Weights of a small GPT-style language model, trained from scratch on English Wikipedia: capped logits.
Each number is 500 + 40 x the weight over its row's rms, rounded and kept within 0 to 999. Layers, rows and columns count from 0. Numbers have three digits each. The size before them is the row's rms in percent of the matrix's.

# layer 2 MLP down (transposed), 2304x576, rms 0.0152, rows 1024-1119, columns 216-287
098:548498543453452515478517523574489462525475501504532479443535463483452412513494496566521548548496502548474493504547477427488382460517486505506542577486531592437458537507478505465480506462502440525469420508631494524488
104:475490524507525479507452478445407495505505547616524540557505567464476415521501509486539479488471475452545493474541497496548501567440492506494444486498507550521511531423566436484510517513480555471542508483520546584551
110:428507497459489511574487486486478490501527502462563438390409482495470567547529523465513464541501406438500507485521440494499531479538568511443481503514444492488510547423533442493474580451487467476508544503505525485529
099:519552443498443578519565503486533472495442467452439601514444574482482499536514486446492456534456471462468461407489515515525489451508507484477583499482416506492568596579459454566499488511467480484507523505430515535522
117:484553494526524481473473491506533511484506465539463451439456467532484470536447497541533460584536516461487515504495517466559529459509539570531560427435435491460493504536490514488480522493483384574550481484471472502567
093:517553462526435509543464503494548507491466425440531537480512507502518501459527444465508524467402473626460482514411537468502508503426534525467512635533487531513463476524541554552524448488463517511532482575526445576541
093:525522512482426519527560531548422492471458527460459509469627548595476457438500469497421500387527496548512426491480489467450490505497506530518511477501445574501511461538446438522465471454495495532506473468535453470491
089:496456527535521537448388495459534563532504517460477518494473430493437443515525517594528422544608526519474522495531502469554554455481504442540477450468552419539535500501481539456546504442462467554531451507497448525549
101:486547492530525502492500472498520559581505499469373531505528523514484444528545485502478514515478530531490551490479494516522573506516474550483500538538524527419566582469493491495521455473516578484469430478413486508555
098:509497480496505519453470495474562538519447507568486515526508512601461427489541470585533532508515505420498561530442535488552444525500540586511448485476529443449477504539525469476484465473529549559575538509524538511500
091:419509561542463569499480475512489508572445495496547502580503448610504512515457454507467453441459568547463472489522531500452516484547433498557518534470493587485475507507545547486487511569541560469509514477453512435509
083:617484527538554546558592444478450538514487512539490511471585431520490483577481541477484537491516460462505511488509463494502499479458474467510485514524494494528542457521504462497474456505491411507461529505556409505455
099:445496489455537436486520524530469474526519491455444533520538439524437509546446512509553434492510510493540535500412475500512521546511417503470469606481504446554501503535490509478545558509519441509461487414554537465463
097:462411512504548454545425459450528582469551505556465473503595443501471587518501436485480539477574472492511530487439466428445505495583542467499438483507585481473502459481476551543565419509483512504507472511429486576461
096:511526550536509509470479566551491467575531527506495534515538492536506479504432433606517476470474496507501481463460493484534507521543516550523491414588540438452504517497491485516459572506466544530548511535560476491500
108:459533511477440475529411586486447482531509517598505526534518482556470539476456487494596465553533483471499472439444504491500480559549552492516468499493514467500482489541489507530483447513555529536527487460562519477487
089:499435499527534544514585609494462507531512429489501546526491511594462431480452493511508549479548498492489522487485507477447520432596479484521499494442608462493453467497401606464442561559547507539497521494500525510494
100:515480525560502582548514476540509429486500483493519529491491513495430518545445464471423543496487456557503418533527534527453504445551504580497494465517522486529477503517571474558443603519444488525468473498474385545479
107:461509494487509505498414492417485551509516623501484499464493496503518543549519496485527532522468471438498520424496477459509526516490441496499478546488495544458507508422449511443484469494453454471502551463492490521529
105:565481497463381466525483478427463549496542555490524484505541515557449513491492465539550509513463548523485511519544525561437535502455438541486446488533472474509491442508510460462531508545544519500472448515573561549529
087:497490452511424450520483527466516528473484598504457474521478537448548473503452514527459535512519448542452529531482511512474494478420503487498503477489544538502514464476499536474567537489546436523516491521496526473463
096:549489457478433463518505509528535519510431465491504412466500430493588559485518535464468493487458463540453489450535518499553551530456457473537502512537457485474540530522481505465455508465443567485506488484523522529496
096:509485509532474537460379469489494511512440489532411519506496408526549437540443560458565471484521544485472572540456480547441522526605490478502516499529473504552514533470486547529425519418462528510541511478519429542501
098:543526465467501448440465517527463505548521519505488558511533507494479477501540489534504469422485485425513577442405557461468536437462415499436531549510570450505469520496480543480507523486561512479574483549507476526530
094:483508478533560531459466458477509520500457539505499476535440559530510580445521550504415468513468540486535493472528503450473560521555436502560437530490513386513546526492477511459544522504525562539411510501525509519512
090:427477499482453533548502535442517476505465525573506516480463459555454593521525478501470495493506490470478472447481549545545508541435497506484447490498456437507475483506527534498518467464510531486559480492522483437399
107:577475476477495484429474469525504490521535517519513554472505528570486462521503482552507521442444569485496518499446436565531524550568513562474440568483508565523506557483507532521476465403458459464475529557534541514537
129:527475551449467522504458493474491485511380547523511482591597495507529500476509540481486502471477511503511492403533540445523487476510482536439464476499510509527491554479475606495502533492473559427438488444486525440503
089:517490395505491485492496490462503472545501475430434528582511485487539499480500494512632518512548509464513447437525508509470445486475475451471486545498522502449544473494542535490530483487491504507591489490521499508481
106:564483455508582447490582504522459537527520512500526489468479496543438544539527528474479487583523532512496474520549420445441534520549461514445476492543469474472507496466538534520487521504449429536475500477489467570523
102:454520482527536508510467478366504526549466473503530550565576444536507507525475515497494521550463500572492426499522582551543554529506527494454433524512530533497545519472485504473536554544508458527547469552474546500436
104:518485520555553532503455453516456483518446450481539558506464484521454472538485529566466471531540440412495520524502460442521506563420543613502571432482539461406509511496493471495593522509426454553496502553484476484486
112:471513528498481513519437482460467515517478457536497563552455497488466551543522570550537520473510551485451489491524556526477492472515451486490527497447615484530410571573480506531441469508515556451536521489383559482510
096:516449462519586506571497523478549506487509478539510576522492525481539469487450474514494465538539447449522514573486527518521452557506517483524456548421534559511478475536556474505475497525512472484563445573546478513560
109:435541536503542489506453560433465495501568488495482525506534519479450525396520497480435516476438463500545464453432520555521524576535478478523508566479450491502523526484454449458403544522573484422493528519453506442509
101:522498528483486446487532480490516458514529491499525555569489473533500449523445530501493471514488474542489455494457528539517510506453561472532511478437532461542548583523496476439558417458451447489609476474535515518463
100:532545436476516532537475549529580517540525398505549523491547529508537477566434530524485513503496547546454465541532485542492510455489550475477470492498485462529479492498468514440457446540528533481475472529446528548495
106:501514529566579465474471519409482505511425497511463597550504457509525542466491529491541448430536532512480489519541541585540521489508519528470430463550540535442474532495499514570522540546429508519536543559505494465441
094:508526536514510479479490450494475497460601452497481481514513522532530526542615452493473553515549491491484461619489526505521423474477535552543530519481493528536560514469526584549460507525540553482458532472429427533511
105:569535420501508453555447535466463532465470539541500532517464442519482485505505468511482487445485483474409530487458485442574570496458465545506544475478448488553560537442497469523547505503474555522457498491522517537555
099:533425489489443505446505513587457479465468507453538452539474458522459451512494566508477464458493485579497512437539513442532585486504494526485479562458590471487578504520538556504544548478472481560480530582563492459548
125:462529558512520509521492545474481463505487540509482452517475493527513500504529484488517422505525488405482479457450518534471437472504511408544518479516495486497441518455493592525496504498435457510477479487465593400528
102:545504527502480503465521478463462505501529532508505483492459458457455528550515481540555463529495475468421578513518526464545525468499498525557503413505519481481494472533511477498468567466539463521542471500553457481546
111:447536455480569442484520534471500563551567464422481441445518517509458503544513442516490470613498522508482529480519482558516502440488530512510486454485465491472497483564574517504549510437451467669502443547487493521531
096:544465473492545415460445504525543515480427535519529581497491473493476483540555551528478478520479487512482446476537465562569565446501446449445559509504556458459576451479531529539556505406454494444550490538543511494507
103:493437525506493489516483523441428515437517503468480525528528492522484476452534430506485499507463505476557527496449563481482512487482481516505512560491522488470490521537452510430500504487531489494518514445479470531523
110:512506546560517546518502413470532414499493490479476571485471451445414489450493473475485477531394445630496490413537513540549498451542529461518538550471500481470489475525544502539516575478532493569475497515421504401454
092:474507421576496491451425472545508526512498534534463436525420489536486418504474495476535507519498516540519531491567524523515528516480526545478497486489507504502401565543519526550520466519480524501534468570478505536414
090:461453484526518488506443553503542500498490506521481460486520451541531455423539502447464432454497533516497468473502480503495424534498468507530528467508534385481508507548535532544494527537523458524534535490458507421538
106:514489485527481474370561475471467497479448463527481472478564560503481480472540541512459524504544459488526442571502468506460433587457537507466538427526488509494546465435500447440497514448526498505535472560532521477478
083:566495530513454576582536524493503563476487553499643526535513441489496578504490445483503497438384555555454440512442423547466502498509469508514501463514505475500505462488517525477518529517439427546475478524447500592490
105:520481475487476567513530413463521489530467484490543535530506440581617474453403470484541538464446507529551499465545517554497505461502517486507476458550485588542481547536474501510499551502551517478565516522479517505562
099:525473498493479481444449465489556590464539399465488564474489467516545566576450485520548506394543498487481478539449517492482462453465527438487508446525461461464497452527459497519558515546491508522510487493480544482480
101:533504487419524510523492469445574439535461523555463511534540524530484480521538505496444580517529480418526472492500473557480512557486446468462548558492471563518525480459479409555454557569538491512481502508483513504422
110:435545506510483509557479485546461500484522419558533580437525452501522517459491518471609447562433499531471464403516490526534585539548572420527520468504493516471507500519516540498476470538503525523501470468509502502478
098:427448505493553487487450426483458507465550522505496527499544510430450479573502540535516519546535497522468512480473456500432553489599515487499448507488443490407466503377522505495506511537529599437535463466502402498534
105:406587469477470459482542457547482605583557524489471479551493461531518561491563535433553526450527479467540474616521520514437489511479514459528513478510465475509458562514547433511496533567517489485491541491498453502531
119:486477440510483488493434545492527517482505451453481511490574581521501558435564469531553502461509504595498469502502511460486485554403512488505472509544457516472490587563460512548388531446501482454438517532451509511469
089:404418531487508474479486422500472440500484525522551438495583427525447520457435472552435470514453442548574479569565550494529484549477502471510494541538432541479517558513451496521557555499524522526445529447530539477503
084:504487530558518578547607528501461482596461538497503531480534548530477500474520501554511505457454538590483446508468522542552418576511450544506486476539532485493484394475501512471544662539494520530511476498504421522516
112:459435549452495523413586497448481453458558528473546505553573592483517475429476437483432494558552499441476505527580532518470505487460504494521459463495401495511514496472561465503461481542545563476506492522517521481448
117:501523466495486491486523511572528462489515545553532479578575484450529494527606458491499516446460559484484472524429546537442519511513447512448540516466468510453495575509517461522505570545490529487503553404518559457552
107:492486566523422510543510527422499566560513469461493431495517502485516487527439442485502469570566493519478456563474600543520487552459546526490506508560489511511518478541540509511533475479550468509528483489520557552519
098:532470519522386546519473532509502449489484440464440492427475500467442479488516583455466484469589471514504503519492494538544534581497484492558547508562527500531476499475532486474454491564527459527466445534541523505491
108:507451514557506439494524437424470507541550515439546560485514487476491467525506488536488500494481481478550458548513519517507460514492423491496468499585473455535543511524523500560448471534513536518487555532585503509569
141:453536560529548504435555433504469489460537489567493535444538563561441484499471517482431531486545473442505463482593538523497555489547467539471579375398556447505563451509496452487525519535576467490487486515535409499516
100:469510511510537511487454455476452520494551572597453482545555487558551501465478509576525436488445489495477488493483525486505493486500427499461554463476468453436521482458464463582499484471495570423481396563486512543524
095:534523431467506574547500531502556494421484460491508534485558427520509553509439501486468545573574571507509540464490506506526464487426538432462400472514510514427522565472540488455527531537507572483500483505485535486471
088:532490455483424471397520482473503525502502564511522509543462492566534485488522473538503437487501515405486540478475568422527487530428528501519419557503485520515500525531523534458500487634495472459492473526456531561439
117:512506552465516450510546463515474527454485434501493500391499494549482568457497476447548513571486551487396542485494468465512472493509481507526549537534508488524580491535510516524470470534465517463475504509500580548473
098:505542433539545537416504458475539561516538432435518482527464547475521487562487551579426490545475512497417534480565467527474513541505506544569498460545488516510516529447561489469518473542499493541533544561511462485470
093:526464511472522468533437475473479479568463532515520506518481513548517580567501524494543538543504459511508500468455493492430488514510440472489564459571504546424480525608507439481493521491545528533542483462576455496546
097:444526505491436445481417485559501574488528499542437486503485433467436515536463470535520544544471499507485523542545488520580476500477444518528571462443480520548524480464528558483602529480509434401533489456538490492526
098:553436531508537548465469498543522506594463543531406481500532533511485568500543596588445567518495515528450541457509493502511508552517461518536478501546472514503587548479504443476458465606521546496574499482551519490448
098:506475477475564452484538430543544582494519460553457489472540524500531508564521409516439581528440557551456508562510566529476446483489574482503529534555534495516508558464531419409540454537553574516405418506514473478535
091:506501484465556505432436473475471478553453477498513422482544553501488489599491484448495471532470499575409502480497489415514488573476524560486430547520426547529500496523521509553562513505462548531524517509546528473517
103:484494455547496442459405448492506596460499509544503536527479487538508534507499453549543478500534491513493556501522557545521488483487507505487496446367480481490462536494433568566521450557473448533515404398570481406492
095:495526468491525462537458485535600483503558519543469459533490428532524509468453579569538470429482505500460467435532525503487529477506436504466444563509505463501488488535517510415488477554474488489547500451453487486495
097:543465500505458506462438560420462514517467530481563528532438488511456502438505540475496524489532575515428493479485405539611531458574500494532593420451542542516538514499467543414428474523522403463460519452559512536530
097:507507593503490530448476546537440452509535459581467536554519503478505521519495545513478507459480400478573504486492489404529516533524450484513499487527488569525516574436490511485554538527493476588484593510483494543542
098:510582476493528477466494455520507533507515482435407458403445513503546509552499531511525470532547477525558475470453576440449523485519574536458502423487524453501551529545462449440552509511483444502515510598485559529478
097:577530529418498467506493514534410499595510463480479528495504515539447457497516541570448490491526526487536517559524553488425432550438469501452539526464515497483503445552527544409460482516504492462518459501538484491461
093:498537502534521575540479514516566522497521512445441442437459562505552603470508454515461496438498505499519444492560508483454527418470538517462504563498476547477459476487464517500497597559506478513485509465474457446526
102:520502466477496453489491498476481553572493532526439524542486539517519462521501464543451549509583493489426525441453452455473485453555477456569535462417493477474517528496542446459450501571496497577517487415557498536506
103:494465535517533447558485505513487470499524564470476494466503525521497541534524484415426430508535555538516511459524522544543532548509476554458482449547517501549529427533483541538438564530528509475447457491567475447579
100:548462393514566466467498560494504465454525479431533515489436486537504546479476508434494494461554553512448557538445537421531505515531502520458535485532547382466547526465460496485448518475438565559511517469511455511555
096:468519499482434508519599531446495464471501505483526535444530445527513471575487536510496486475493528517467516527435506475498467440496487498451556480507485498525477487479488510497523568511466484523551523468433516496539
107:482490490531417466475532500438491557432486496565473481512458453479512455458459469442518475459452527550463482486431459529491558591501511513566491538469531500441499512485513458517546536532490467544521545420457487443469
101:474555449484469461540429408467569484533491525491472533491463504511428461553509422514507507468457468553524499545475500549545541489521537538529517561452505531497518521492490525529518515494425556506462470496527457515507
095:521467557505513479475541527440509497452484472477607482492530499506496520527537496618411496512577457444545490484468516464436558565540537486488521469588476468506508519574490432438496442545528507519447459476498522498436
103:424471515437541533502491415533494523529466543502525592532540467489532469443455488525514487477523483496484626439431557527528496489510457465541489420525526493459431458517470530476544529492530508515575466487487491485440
106:500496479530512529461431502512536466465490477466527513474470469596488499449523548421480511439403553525419491405456513537564531498454472505476552513521565472482481496494474500543503518528506468527540478471520516493545
096:548505476511465491487545515523532487390537535484567500505529579537453496431514436449461440482445526476512495479518530511513488563524563507502463523619484565482487466506520489512480488549478437485470459486518543491494
097:575491508510482458520523492506500536555402577493509541529512439505464487509475455610462482446513423461498482400472462502552503425488516470457428552497523455484476494513452520515513470536426433531528597495521496501467
097:447491540480481500541511440491532479511538503502528494553409533498504541518457475500497537473547497517568508500490570466492503515496446457531429437525521479445498469411489569549453539527490488571545548515518483522566
096:508494480445549516536528509435513504467534453440467477438574545501546450493506605520465539457463556498494498535484492511426476425447484514527519494503550488554419621512527505474506534562503548444512562534505499440456
# layer 2 MLP up, 2304x576, rms 0.0287, rows 1025-1120, columns 216-287
096:551521421539478543530517523490522458493489548436502465510499502459539550510554464460587500531503459515571546553422503504587493464530498516494541498474497522513524463567466457459476471453592461539489501462546494522474
111:455503519530494513484438535431493486491459487520531444535534478447531511498495569471556481503538463522551547514527446563509439534493474463452566519405450468565445474503456495481564516423511555520522562452487492498466
096:518509533585484578482459537466505497464482534434494497566459534431541532538523546527551513519524498522483577506564457515509517477521463470512543509463459538503498485516478525479546467448577475465505513498534467530472
107:556541503541546523465503460505455471507553500439473551499533532483542483499490511479563513566520507497522585589519507456534464465531470457477514536562446524515455489434488474510476470464497569531489492546540424507478
094:473442558459491516523503469500560495501504569500526538507535570500595470434527543474490550560503463471416419497524533568576490495493491486444429499463509535486480527465528490510490515538467509439492448465498555499503
094:509492524513495473519482462453570532530499493508450535515404534447568489467531567454462567471462520516481510487485579470529496487503523479463461561481550455503498483467521481477476521496516580449530505553451502441471
094:457462434498541459472483565501541476550526493422460540512494581507495491467557538556438554434506505467511443552485475513550450468445464513536579530482467463494455469494428487513471504539497528506484508519487472534445
103:484520516431460535446567510479487571499483460539519495512461486453522551430539562422501512546499485480532489553450473484550432515530504492493500494533559485521556502471468434462505501527550500475531528507511477530540
094:474496429478543498443441468487531574540521516541503524478539521514547500516480422506498559531493515493467483568443440488488427523577455532504475553476485511561547527482449464471483472475492525452517486456566515552516
100:582506412538472507454567534501457474513559549441522423459509570507513543565526521474423606483442534498561502519486494476498521452484504476441511527500583501449511529511490550539436538469466511503554517517526479489534
092:531521525480524483502478463486447481511574494546467482512484523551485551437508526503479543514466520494519450488549457487465478495534611479502519494495520497484547536447479471510445517504476542488453525480491494440523
103:434514432494413470586457487521509481472471526525469501568574527443552492489492530462521490496536453507528577523508490483456553471477435538448518496519441516572409492498505498511524572487524563453480523467535477447460
097:546520509542492479494518498459505473468492475487513444485499490536591493485513542482510521491423507529467576532494544490533401477475530495462548491447384456499462511497442466505469552486536469466434582490473518561493
091:542479498446435502498566502447497501477524437436516439456487523516549464432510500448501486488449515461499488553479541490547425523507504450457524520567419516535497501531492555524455513484486571489491474484518469560513
101:521508505545489530539507528444519531522482524498542422546491523452470520536558476475529542514501403484527546576432507516551404520540570474410565484495502494489459520515449502462432557437491478513437485410498451505525
096:577504498474521521565469488501517508470533467526532488506477548501534516491512493472451539528457480542537537484417475441521514493476500459502470543531470506500546466460529461552578501479463507464421510532495507516494
102:487441501466504533478528435461539501565527438475509480484474507489482371452525489506511530511478505481479469485539512457415504505556568540468547462543529501422502525504572451526481560432542482458511521571513465469465
101:524413519508443476528539474489547501477485538513548472495420569464483494514503490497573517502465485488549527597542499503531431490500530370503457514521397442505527483511481455534509582511475462484546446491406480505511
104:445418522484441573463563500521538512533467566475446474526554516528543535483538471492505521568525478572498581465532570460452533462411481516496621528483538495574466512539472462572428468494498513499534528475467517538604
098:447431458461432477526472543509543477479540501452527458552535558483530514425527505476531552569538374518479443506555487587593501497493526474475528453512522480518478430446503436478472535489506498447468464484445480450502
098:512528507402526565489517483505474518480460503492571431476479523492526490417528541454477503555534470542464477527443523512481560441503431513538486508491515446486491517482510502417515538509504473504595517508476486471555
103:503548517453490493482535482440584501422460530496467492497449532472538499455526444514514511477531478479534454488486497497497522503489456486496497518520454516444506521470424483470517554435523462498484512474400509466494
101:461503422489450511499527438528529480526570480514532446476492517469545500454511519479442568548441396485482526541490496490521516460506505514439523564571495468485487522513524538506446545478532518482464577514505511589594
101:511490477466497529522518522488546435539510512502484475500548471384512531454512486452515518517474372499484524502494452539517462547515486461479468530475473524526541465494476476502463523439534575482478449527469498537504
100:501501502462534501494475478411499398514540537510509501502531505478533491491564576477482511510530475502505534501534472489552390450479472453465478467472465470474484485503449460460518526467500592457516529550549495496484
104:494495533548579547573541536512576452468454484486480466554489508438556564479488483435484492476586547454490499528512539449537488415447492395484457525548497462511553568525508435491506474495547577446465474398471558512503
109:525472539512517499548502468432571505515403519508467508539469563500508475557535520518516515511476534484480508552510473379534471494535531470449423519528532461504523559462485472485559589493509539521443485487470522491552
099:452504438511474427534468556410519473533552493474533497549517437506611499403500460507514517508461437482514490480527520499516516486550562543415530525580459510449544484470522449525580586475521536512541548507485496502519
103:497458434600508598495520421503582465519585502449526448514452499492505487509538506520472498508486490443464601546474432527507455528522432508541503505515460434434485515492502550496501476486547425466499543496487500534553
101:511476520516505510512563456482501498497483529462426409531562484495521432509566494464454495545527481522471540453518530457545463502409533508496542551556446494524468491470474428519463507495496528519483453506478476465498
104:525489483426515469463551529443492458454498452502518428457558498479528480465519528508479483468503466504522552461521425579519527511505490567429366525520477535497483488543419535522445537457575521485536454488465474481483
101:473501442529469463561520509450553529483463438450490558489520445473505518434491512462495480500462460451440523463536454476448507418465541464423480532461512474485484525503364468473492490513447457517420521474474499448537
099:491536516490447522480472474455494528553466515474598526587488495466516500485558512486514614460442565481535465515457465516483563470450634517494530506512503521507515517505478485479553549498449539437494565484446495450456
103:527494434564530550466533482510550460499543497468478502556503485506551540489501493493465532521533479413474526493447488464434444449483514477411524555504427438550496579487470527516520581541512471545491516401445481514544
105:527455458467404513560477425452590528520523477434506477494476476468544580467496526464490486465352453466457509483564483516592477473457508508456531484496486432497436562490436536498475465533536486470484502457448548491564
099:556405495506461508477520531504501453453449481552490526492485505399522481537544539487477498453487473475527535526516554508512488451496480522527461548476349500522525466464471467548495557498468631567461444492500554429459
102:477496479524551449525596517509487540563526504532459514581545524443601479591500543496479515576485504475549469403490508495499428404485480516445563508475552488504548474450444468454502516493501511459404478514481485483513
093:483520471428459551517516545477526472469520514518547546603570552514596562444487462483504525508458463535555557494478473484487497532529468538414480533475505519480441508519436474489423523533553423423526500463479449403492
097:510502454474457609487547549454558449509540518507477570462463532534548520474498432511608468548550536484528617467466511450507491430547496405518576515482469547554487541454494486550469449463539457481520508492496400547463
094:424571495456491531517425510496491427503522463492464514532470575505485545608569479518465538540505520442568497506496511538501462489556473405448580595497495559588545471485501384482512518538465485452431493566532502457485
109:546470470526488496430589489491554504503523520446472461513483561523501534475519453546448534449490516524461486554498484456529481462521525446418443533489523411534535590521496508456497528476515499493441520551530511540477
103:458486511488523554461501557560461430530534512502526480524461568533485523588505553534425440525443536483522534542503489485440461459516417502479575459487505503441473588483479488492427495480514572493482520414538535512489
104:521489459450471462534517455535577544475520510529481469497526555483538476444475602414440542523546477512513479520490512394493453412510502501516522548545530458551497518544401497470549534537551531444510587421513500475465
097:489565441461441468505441506473491537513422524499497501575492504467487480505530423492469518603503512522533486524457461502569482471506482520560493520473514445478552549518513431520447474524543524536502505458494489503492
101:522483502537494542488610356446540479503429519496518505426430456480541567552498525475545497425504439538455495532526451455453524462457452475441392465459470491474542515495487522508520510527468507484495527552422522451485
102:444482485494492498478473482497551517521526568490477454535463511469613507481478469455484471541556519426491512459518538479510455482490457435464545512510526463519564519448415482515469525540545530445411533467570553516509
101:440559491514538549473444574541498527511459515449511493505511519459502468493532508514542521437466544543541515546489493515592464509577490539435512487442490475557467504478462481505531564473536535504500492466507471504548
101:501543489492530557465509517493480551524495508528436539542492475475540529510508534525520514502473440508465581578560494517487522536526468518438479498430501494492445559468470477497483471505524519456503544485465493496507
100:437456466505504520422514556482551539517522496483480483557474624520543497542500500485519527477459542506513519535536476483475446481459545496514546482551493446519501521380515544515590560503458531500494549461515440509538
096:464504478586481499516551514476509491578599504502555481556484545459526501503516528534481529494422517482434551526513543497566518516510376472488548540517466456544537474453516515536444478439533541492522496497447537544524
103:564499544548515491543541514515491445520485509450465509498468509491523531457514491491522551516479542412452522542472446479488496414513493470436498468409503549451503475474370526472520503531633405503501532537486507490504
102:499521441426469514470512448416546514515539502498475471518503498472586563512528502441505508493501458528505502557464518479544430512513555473445486467508490523457525436477462524469503545509528472504502555451530476519544
102:475473490454452496520474538503530409547480481436498448555527475461556472471493547523446489474434451528457451507527432508481398508507477522520556506468479553489511530528518492558457513502521484461491532518463482519489
110:506541537551517523483505485491551549476555443522491457494503542493563583558529474491589493618456475393547468507559506425561414501511503438531588529435456512541493505518435505493549517470525471475468474440457415514558
099:490426475547542496541450513470478494550540557400477463512538576414508525457445503472453551530478504459461519479492411507544494525563596481440435530476482439525441511451471560508549498535495529469448492483484490465524
106:539499489513480533420466587551594475483470523486545461470476504499536479494506487485512551538512488430601556527492509490501476497464452515453516533520462489472545490459461479498469529549504458473438516511441533555510
103:493494477460480493469609494468556533459492548518515507462492551515500498439498504513447578439414489563426537525501482529500434471467529550497500552485529516452506435486486465571529503444504458455421514473481458555503
096:591511524519467495489540488497523501567535462477465408453493520484528540475509476552449555540500529526523545431544454453386478486461512454510477540519497505467486464568464512531498466525521436414529570553416522456473
100:431532499526496536571519529444551559513566508459454505516478500546575477521490463498485509552503466505527495426474456504460474479462473553464507485565478481507451530484492419507513500552512473442489516432531547499588
108:530503494490526562489531538481510527486514569440430484555550539498499501445563578517550588472438475519480557580490487509454462461508429489542541518510484525406551477480441455505467513534477482419453571478469416532504
106:491430525495420452503551519530446485511434537552486508540516531437526505527519517538485505508536432434552500512543468551419541477516501494446497516543474468548514494508475488529412544535505482456505494488533432490557
104:583460483528564473519492499495506506520476563511532517460581558455528479554539598383515477499522505456483524556515525467512453480474512497462450474449503472585549505461465462463543562603505569549459507519444506554475
101:469476516531481476548467516365475525503508495503547496567559542446513478530589461569546464572542504483511466558508487487542493529467547474505473479555501523515484485412494450490590528557465472481453449458540447459563
107:491455496396511549493551478464471504538457534427504496499595547505548481529427554474484532522470474490506513557488477544560415512509514462465483508481423536553495452501513498478435513483533621489535423497505484483581
109:538547567489519498430565508439560508468530432484470501474569550514529458459421523432540549562502557459506501506550493460459439478473545456382497532484511482521487469405482489529478496510545507474523511487434480505500
096:466488459476363519450523421485524512559440521391515491512495529467554496492557575448520502554559476527546491482588507458473509473530488426496454550456550428545528490456434454462476561423489499494442508515430486496514
092:506447525462444516529541507482551425560530501499585468562484496564510546497516430414497564477600506489550452493485426487477532501525480520498560520500492495531432463544521517517439517468495529502497470459517479460446
097:441496450525479446547554522498495505480549440414488524566496549485523485506537447464464468532524469458486543504437439509501480481483495458514529493498468420517503573487532528521445522509553473536510444423468539523485
110:544563476433453451563482502572495460549529485473515519471515520471505469487515592461531542531502449489487532516512500413540508499468415479413544503528512457532498527527445485510488571506530506496446588485498468499485
092:549464548475501534586446498538494460525449548533483488545558494523485602489488475513470469495503531514537491544399519486517494454494513482498475536531472466507456528541493534513479495453471548539522495486486458468501
099:468449544587490484495511474474510499451503488463484451483436499435493565480532426481452567588475548469449505449514556548546482471475576452513535524489497461423493468496495460535534498528515546459525501414515483540499
094:538518446510470458495485469452491501549469456510521544535520507470572529492562520471498501538545508505489563490487515502473545461513471550477505476499555472429542543454528455556415456472546539472497495559442449508549
096:484505588482514484507493516546472509492492474550503575536562493406485500486483482357481522563452467542489473522421521453499528459494526485517536504478540440507412489463491456543476470482572540524520591501488482487452
095:493542464437450577545533436456544507525504535481492464552558492531548489562427489418477520553441479485427591536547461565505444521574490519512544520512456530480419567460498553457472499467456494513469505471473542423473
098:508454558487447534469472487467483413559439552505557495506482558499553535496499518486480459518470495485496443532506480483487535501493438494462514525535397515544562558543486552523500563478560552422510490448544533482527
099:537466473524410526485527487460504490489527526477539502529444507483523467548555469488543536470424419480543477561542472473505412499539463483482521501503501495491530504470478448543442542507539526468462563508501525553499
100:564461445535520506510535461439551505512502532460482498532570510448518494488583493493497472491513533503469547491538502525517475452463454421439561516468427490531448539446441492449474447494462477546488497483479582478549
101:533543504504503512480512519486495513521553481525453550548566518465502508467511544519538508504454481486503493502414500465568450469597506492431433477499494539559535505470467441552512435422590545521548556483466547436510
098:494541483481564455513519408426520523449438541511476578485522516483475531519503464499483572580548540512509455466472556499497516494493511533508493519490548445486455520534468452558601498467484547510434461557552446454474
096:422508454595520464548529467563534464486534514433492521455449486532559500532549573501502520587529472483555463502538432457510511488483499527489528493505520522539462474451441451498481521475547581539546520530505467440492
099:452491483525489461498547537477497467546519558427446557545457488483470514506538456485449486552519519487510530537519507488461469432498520486549426480459498513561483544450458453473490471532471475540488520507493526570524
103:492503528484401579471490495419503494478496517467422446504475524514551502423557508531553569531528477509520501494556566521512522467520552532408494539463531512454425537515478495504511486487513492492525549471442471488497
101:509516489477472492489452452543533439471435493461504487526562475468539490467502446473481503546425599502466469457474495465518494430498466499466483526494462419509493468454493536488530455413495528426467504553501530497480
107:505480433500554489470478532515497481496513538491481542514532559573602526570522494505497461561460472415526484557443466477506493424520570499446458477500531513489489563520449477529518448489516462519466505510503474529558
101:489501515500489508551559461435492518486524506510520540474510480478505551576536450510448465454554485446460548468452486450474483460533560495445503475542429453548511493425526488496498516469488478520523469475530445455521
099:512585466549499493517495439530535517465425513466516463561512498400568549483470518522434554524487442468456526532443460522435514479517549553462516491524447552503409490540429503477515521439527544454521548464498468430492
105:473544532486492524509506402440515461494464524456503454476519516492594554416462514539509541539454522521514432524469507417526476443559521452453450518553420384453469528419445542497458480509499546540489514538531477508529
092:511503447430437486527506512504603478421511492446482523503507514427540473493487526437517502554466414454491518478564442549506527480496523519463466461514536501455490564515463546420495518507483508523447514542526511486552
098:431571434499545581486524489480531545473526486478428484485495486445495511473475556525577504562481409487510539544451457499521545482495547436484540469463506483488467506484503544467398533499579508488451476517516531535446
105:557500499505465525515488528533540537513491529520494451544507533462507438531582501475531523468523468534547566490470484469520489511515439473539560478557522468467464514459509514441481442422601462484469532519524492569492
098:582558483468456537550492533497606428529534438518523498442540487489522500521550561479494524507535500455473474518522497564550504564535493461503528485502448477524524589523493436548473472484556516508468505464463469511490
091:468473514534552488516469517522559535575477483446463539524514507454484494500516496471460457480443469504476478506538414566573505421507435496456536494502531452483519527533461440497489497563542548497543539547436469500497
099:473534543545499462458503516538509411520519525484552472468467448529506537498472462424528520532425505504515519500482479531496479513493464434498511541481455447477567514532511480551456509481510494428540492443424456500521
098:445438461481494469490514534453513493470486523480465470449452531408517496500520538483501526448461532473498525510521463426472488484464551512488567466573493467502552466450457543487532515514450494561460511524466464495534
105:467473483490540491487501559529477498530515552479460460506493561467485508427479607451488493489482514468528536492498463571531486481466514516542488523527415493588479480466479502491523435489473532506453486576530407526497
101:517521482497429505457468483513536495505509492503450460540518536525510531449506495541506525525591469488492513451465497510506435450537531483402485534448542533473531498539481482466476430446521451482446594492489483538508